Part of a small language model's weights.
Size: 9 layers, width 64, 2 heads of 32, MLP 192 GeGLU, vocabulary 1299, 0.661M parameters.
Training: a variant of Muon for these matrices, 81M tokens.
Each number is 128 + 24 x the weight over its row's rms, rounded and kept within 0 to 255. Layers, rows and columns count from 0. Numbers have three digits each. The size before them is the row's rms in percent of the matrix's.

# down: layer 5 MLP down (transposed), 192x64, rms 0.132, rows 51-106, columns 32-63
# gate: layer 5 MLP gate, 192x64, rms 0.238, rows 52-107, columns 32-63
# up: layer 5 MLP up, 192x64, rms 0.249, rows 52-107, columns 32-63
down51 091:114095133105107115113146156166127148190195139158142117159110109146128097124170116116127118151143
gate52 112:108134077150101137112087115138089126132119153052148149166141127113129124111127132136150098159147
up52 114:109130152100103076092096160134113188117151113123110146142141101119135169086112142104096109132131
down52 112:156099153114142154111132110155128109108122158162099103101107143109107123174116104160118121133113
gate53 098:122129155092098168118179096136144145119126147149131151113129143092120148106116148131114116147094
up53 116:105077116160134081116109168080110097164146102115136118136141136114134112131113096091144140085183
down53 103:096116138086124115105140162140138120108140131076128131164120118162115145124177146102114107095131
gate54 092:088140147146143160150129142129056127112123103098126096132136102153111130125115151162162121134161
up54 095:134122155141104100087128128180115149123150126161147153187120124119150121160133112092090139103100
down54 089:119108103109115129135150160112182136100131134078122135136087147082140108147145110149088140132132
gate55 086:110161099161089123162145169155146153129127135110118136151115135195141139135134164106183090158159
up55 111:124177129109097133126099139113113136134131100163155147124088128171177088119160128112151123132099
down55 108:173127125103136160163128143120137128107106154154151155136101093154117125148100106135116153143132
gate56 087:104125119053077105153143107146147121125148126144143131158145120135137133155139149128119133123160
up56 089:117120144137142149128168168133108128158128151125083143108130097131150142153116110124151137156129
down56 092:116133093053137121126156083125124139109138141149182100155162101141148107129121118126111111117142
gate57 096:139145125089115149136181121111154130148174107069113141136166129123068152156119141136127125138153
up57 098:139139139174088074153106151149099179127153141123130124136159148125106142094095139137126123113133
down57 100:142121114127145133150143121090070134107154129147105127105084115139150171131153165047105166109122
gate58 109:102155108135184136132129155137103138135148127102132140146152123100107143119094155068127133106151
up58 111:093146129124140120107111112136126104148154137139112091130134131138155123139117171141131159141123
down58 112:163166127107126099140139155108128096145149194166141124143106117136129141092086166132118159110123
gate59 112:091166120128139168127121120125124158128176110115150122134126165096148091150120136083116123092113
up59 099:121109119119139127129109136152121145151117122098153137131132136097148112073135140114099117121119
down59 102:125139131129129098113106106091126115132112129098141096138107162152149152145144119161094141165088
gate60 105:135130126125138079127138105122125109107161102137146123116144115155151127084103151102147161097162
up60 104:100145090124137119142141143114104120113114121148147120123073110134184154128122126115125146132125
down60 110:124154103127131164186151090135160146126152131155127115128174173110148122146137088135108123131155
gate61 104:120152123136140114084119147116109085160150136173114112116100147136125116138152135136120150124139
up61 104:089113158077138113123113165162128069171096103140119185130089144132110110139115127128109085113141
down61 106:135113127166175116137099122172120129139127157067114102156094113113078147138089157107142112109100
gate62 101:129090111158130165089167108116155130117152145126104162139130114122075107142150137140138101081130
up62 114:131159144119106140176170108136167129097122097167133143127158150141136084104105091142139145149153
down62 110:109142131128133130145124150197086110116125137116149102107125134113122123123127141146092085130149
gate63 102:142108121194119109139129136132137121110166051135113132125115113165135100131159106131151104140146
up63 111:154126146129140132117120123124180168155158158124156151144126125160091168095176115149086100127124
down63 108:142075166149121098142131098135124130127153166086158181143082131104115106107141107119110133134116
gate64 101:121107140154103158080150117115158145133149086128144125157123106110129117095100104175102076089109
up64 106:123137104100128140105075105159135117158195127137123122066100130132107154119105131106141154126124
down64 102:125138081103112121136139107119118118093161098120128131131121146120124140160140113112142151095104
gate65 098:111125081099134106117143128152129128118121133138137163145116148129164107083158119151114125171090
up65 095:150181124122148158131124132134144154128108155113127113122137152105152129137144130089148128102150
down65 100:090146120129091088084121139154153085129144149118162163127145126124130159167104109062146103127103
gate66 109:124137115155138119140176143126135065106115098117114156133126152156151106134133137142132106095136
up66 104:102125130103126125136121125112133147130164118122149125142187127109109119125156107096187182072126
down66 112:158136111104109133140116122105129124111125069152133103116183160167131129117110134154117104141127
gate67 101:106135114139118139092137101164148141113100129155163169152125129129123124165144119187112135135114
up67 090:136154113126113146077127098129148068129112085115154131157139127108119121149116115134123110116117
down67 091:076136140127092134169109117158099173124142152161104152119148120143106160138071131131125153123174
gate68 101:141136151164121111122166112122137183106157099095105092144179126145108177123136105119157102144109
up68 101:166090154129131126104131090136134130093164142099096124109114155162135106113095124125134137121122
down68 093:130176148164117141147189091110133148110174103090110143153152089140134118116137139126125103147150
gate69 104:124116110146125161076105122132129120146157121131137109117109143129082159175173118137151140101145
up69 098:145176116086155137134133100123122171144127084114099150154147134138110153195129165100123107149144
down69 099:126106113128137149127118158152105106166128121179129128133148131147106094099157128116154107111159
gate70 107:105146138111118111122150160143106138153163091101146122163154131139103127123147135141149095132142
up70 098:138091105119137169145097105126164123165177149099116155148100117159132132138159101102137109124165
down70 102:149109117145109116152128105131120160142143124141131145176123091132119095083124165167142146108117
gate71 099:143126123101110121099162134149121124093121140147087147115145144146132147105096136134144154132071
up71 096:174109110123135134109118112121141125149149163083136112141133161132108163175120117113194117116125
down71 097:112183155171123122131169121149141118139119117091119137101081133124194119148144122157118155106103
gate72 097:182107103121129131070126114106111147155103154117163147115127140155109149145111102127160117096136
up72 101:114137092068121095088066132109139130167142132109080089090122126092161116124125109148138100104133
down72 097:149147146084133104106129124151152159138177113120122150140152098102153117116140149133158176131132
gate73 099:116101137152172190114150081109098117162162154171118130115119176144146152112126157109141105144117
up73 093:139140157092112116102145159099078132116077145128133122123107142095176075125137131121185129123147
down73 095:145104172105086130093144118115099134121111142106136158108152175142136107140142115153143159110154
gate74 086:126160108119122173109147128113096094173106161118093121131174137108146152132111149149112170125119
up74 090:145116130139089115157131145116138106104152166111126104127128139122164139092122114091120120152115
down74 089:107096126116117155104114096147131113131101126136141133074104130097154133164103141147131145101101
gate75 084:178122180115133097135124122094129129139136153103132179119118124140154105083150122092111130100143
up75 090:158118122148112173113140145102103149171163120132140136142159094111123113145082153156117101095106
down75 100:099121131115119116127133124111121138140100092131160168156172105142127118132110144121083087148132
gate76 097:185122128120125121086137099108147106135147108155129134097152154127112108115155117138104131173104
up76 105:115124113093116132131117122146164141116131110131117105137142132120124110085146080087129138066185
down76 104:135095098162112122146132161126161160122086108107100147149118148121121136090100175152093142117073
gate77 095:117091117176103136141147084159100176118141121155133132169133132111124109155121148108154169149108
up77 094:107151140117177107161127095145128111090131129181065107172123121126132129167182125121127123127133
down77 091:130109107129149147131135113090102110138118155128140143120149129124127152096103124123163119136128
gate78 096:107181129109129113147126130106123133157126095164124130132151137139169133097134178149181116116150
up78 093:108095119144128093103111129130064166153146117155140150163112097110119153118135132161111115177125
down78 096:149145123138110095126088140144125091127148135156128121134131151113115147095106123126156154141112
gate79 100:093138099149127111129079088134136136095146131144105137128150127104139171098104104146087114151167
up79 099:184113141120117138134127149130125129120117161158139122159113125105090093145164145140181144113127
down79 100:125082150140127153115137145112128129167097120106120110066157111144140147165155171150115153103115
gate80 100:121116118116154116118136154068127148101145110129109144146213134156110104133124108144098133084120
up80 100:117113110153113121110165083155119105144108146144141122100124089139141158129175138076123142106148
down80 103:142162133144125146145097085147147121146112108134100152136148110131130191123113181099127099149168
gate81 108:153117173105111096132155146138107120162097129107115122095135161151148109149122078078110134139147
up81 105:115137127109160126182124143110136137175131153099139147153138176133168094080089100130073123127132
down81 104:127106148146104111177093115116110131170114102119109142135111096143106079096168124126144169146104
gate82 105:147193130134113137155135107153150136098129108060146137158142143153142106151125153135084094171118
up82 113:145125122129125149184111131110164159130132147152109138160109149163153122119124154099150161095126
down82 110:136182157158110150152132103138170095100089125111133112139141117133178123156169133114179096117132
gate83 108:175120112131106133138133053122096111173120141096167183109096158132155139174165120103129142126159
up83 109:101117160086077123094148085124128149146113135134148126104139135145189097152152091127171130138151
down83 104:123116134118137117124179099173160142161122105141112145111133115122203130148140125144116134148133
gate84 108:100134150112185169094107105113124133118120131133138122130132180119139104107109132119131139142127
up84 105:145132135094099106116180141105163108097110084168116130115124132157071133120163145138155148116151
down84 107:141090110121106128102107169154129146119132131121126143110085112132142098166135115125101113113116
gate85 107:126112104101118110127127079158127145096127144162088108105141167102181113093111156157136122149148
up85 091:103126093143126117083151152096137115086129136105107137118120064130095114137132109096185151116132
down85 090:103133101114125070125105142120110133129135140122133123124134196098112138174126091116151140135169
gate86 094:128120159082102111121090101104141078080146135152119118128099128144119148121171152153126104138158
up86 096:103122115111088153139130126086139114088148107124107132134097140143130116123119136187067131157130
down86 093:149175123143129123157133143151123129120107109120120101115102162120145156117106097159177108202140
gate87 102:125126121090151105080139138098136126102191107161126140102133114128164125110086139099137114106151
up87 101:141143128135138139134095140091149124163105132110136143089130077163116096132144162166144119158159
down87 102:146113096113145119113120123109140137136152119178109142114162115118127099140085112122133162116086
gate88 100:161103094159140131125151112121126162186097109170127148130100118183132116163109182119163130103140
up88 115:099170075156150125114086141127105161117176136142134131157142115137097140093106149133130091148134
down88 111:119109112132122183126109130123178161149133097098123124109101096138182155083181112111121087147143
gate89 110:118059136135075134140184142113095130108085132106122114157143106128121153131168121154110119105115
up89 104:145138121111094100136129089160153123150121169107093160130121162068140090103175111145120122114148
down89 106:113131165167098168133136131107146127130089126126119136091153078107094143122117162156080080105099
gate90 100:109127108086110100110152134090131122127124124140142132159163138146118130143117141158109105137123
up90 095:119138124163151131110138171143107143150123118123168109144160128152035133147141110123115121081127
down90 097:147118122154115096109096140117081105123101126123150159118124104103131112133124168100132200120171
gate91 095:133120108145093110117118153172165146174124132163119124108135135114127136084112138165131149161076
up91 089:098177088121123147094114119150122136114134136126102083160131126149143151119122146108164112111164
down91 087:128119117148135132157135141135084194115148113101126116122108101139118103116157130184136108096122
gate92 100:121151091109125141152148117127149145163102107092114091153131073147170155134146142123124146095076
up92 096:135136094172123105119159101136163158118104146112129057176087136134131099119144126142126131066137
down92 094:131109113156100160155132087082096131124151182109108149150100113120149110087158108137109128135138
gate93 084:081129131155100150124117108144104146106121128091134125122131118117095133102143109111126108184150
up93 089:127136105131146094148110135109089121163131134160115134144157158172142140131116093113102106122109
down93 089:067132135109120159106151069100117111100128151138131150127142114125182166109142089137122115119137
gate94 104:066135093156118091142162147150118121134129133134127131117125153089190113138116144089146140118138
up94 112:095132160105109070130075104148113152106135142106116124126114160114155154141080152139111124139120
down94 112:122152114186129122160114140146111130097144124098116122096134087088126141111120184117118161125132
gate95 103:071115140121100118116138135154136110127130164102179106152158105142146124128139112180156097157145
up95 108:119150084154107128112130135151124166113163102086129096139188106121117176126119136114112106125128
down95 116:120119167079127115135168118151143125128108146125155127162172098101137124182111130127158132142145
gate96 086:128153127144120082100113122176114142149122137128104141150125152141106074137142107128119141149162
up96 093:136110145139139081132133094123152122113146124182124104106152125100157092138182134125104141140127
down96 093:151118142124105105103138145143078107142132163167080099117110130135122110144087127158111111143150
gate97 100:157116103132134145182120151121102127138110165114059126142149173167139121100131123121201134134140
up97 093:122107160104122132117144094181140143094061141161155122123105126106139110124126113110135118097085
down97 095:143113127108137129133158166165128143152094111095124139150124138156086101091105140116132131161117
gate98 093:138128112108169151116140090096089164120111132160095117165162140096114134084133144087124140129148
up98 106:139154097140144141132138120148155164146092088135114117105172154155175140130089102125125141117083
down98 111:139143130131094118114166133141176124132130138096106123135115120114137102120114135191133178132126
gate99 091:128142123122135177138113116126156166148127092155112148112097062126119090100155155114133153110125
up99 096:137097138168089150116101123123130137088109158114127148123126152070133132134101072118176141098155
down99 096:154112140111110117131140137062123133093167123124141102160142111159120142115112122123130132138150
gate100 102:164112168133159125132124137138150129133154118160071100115124128123133182122158133096123071138135
up100 096:121159175112174137142133146156129154100077095135134146120143158098154102124132109107123105130128
down100 093:134171174175134111121159118115099176098147100139147130143106136118131117124140136098138114189136
gate101 095:161119079144157118124139133161156121096146100163090149105137156159130109170114090153138139134126
up101 102:146145141104088087138187098153152121118096169146143113143118108160119141148130100171097107125150
down101 102:105152137130120124130128128126093116145123117159128189145128166106112137121133087114135141146139
gate102 101:157153121186120137124125104074158092134125157165120130114145115132165146101134171101108106144146
up102 103:134133089155149125092100116113170094082142126115085061095150141112143175119105134129169139156135
down102 104:120100115121153153158113092116114108123143105162122122145102130099137107124113137199132155140142
gate103 096:126149152121109152094118155111146082113134120104138173123091125120151112164157107147159121155133
up103 115:103103148051174121121152139109128110128093116124090139157165136081147160146119121134112116147142
down103 116:094122115179137149124094114132093130102136126184142095133118110149155152081119140111140144148124
gate104 097:102106156165136126093137122104140137137160125141151093159150119110092142077130149145123151109143
up104 104:121122132099101146097144111152122135142145120129116109133154084133116101112120147122129130115125
down104 103:125174097156142148154150151129167119112130096143116138093149133122111142120144140090122129065160
gate105 105:125125161140132169129161156114120137100107065113107121117121152161179135170102128140133122092101
up105 095:124149137153109146120092130093125146131147206124153144102171124155150100180087110130107133117131
down105 094:182151109077097146083124130100121106113093109139104130116153140116175169123094120124072109147128
gate106 101:135155134139150154124173133149134092137145091122095119143105127138134069118174152125165120107157
up106 099:148122172104131120055115155120114124114132124129132120154130132112092102122106125151175140140146
down106 093:074103119089128124103128120127133103164102111097139136139130120135106127109159109140088109132125
gate107 106:116139110161134123088127107118147177100128118175131152128131082124126079057142139152155094125126
up107 097:165073118118106145104142103143126110094104147144081140101133180133126115119123134106124157137095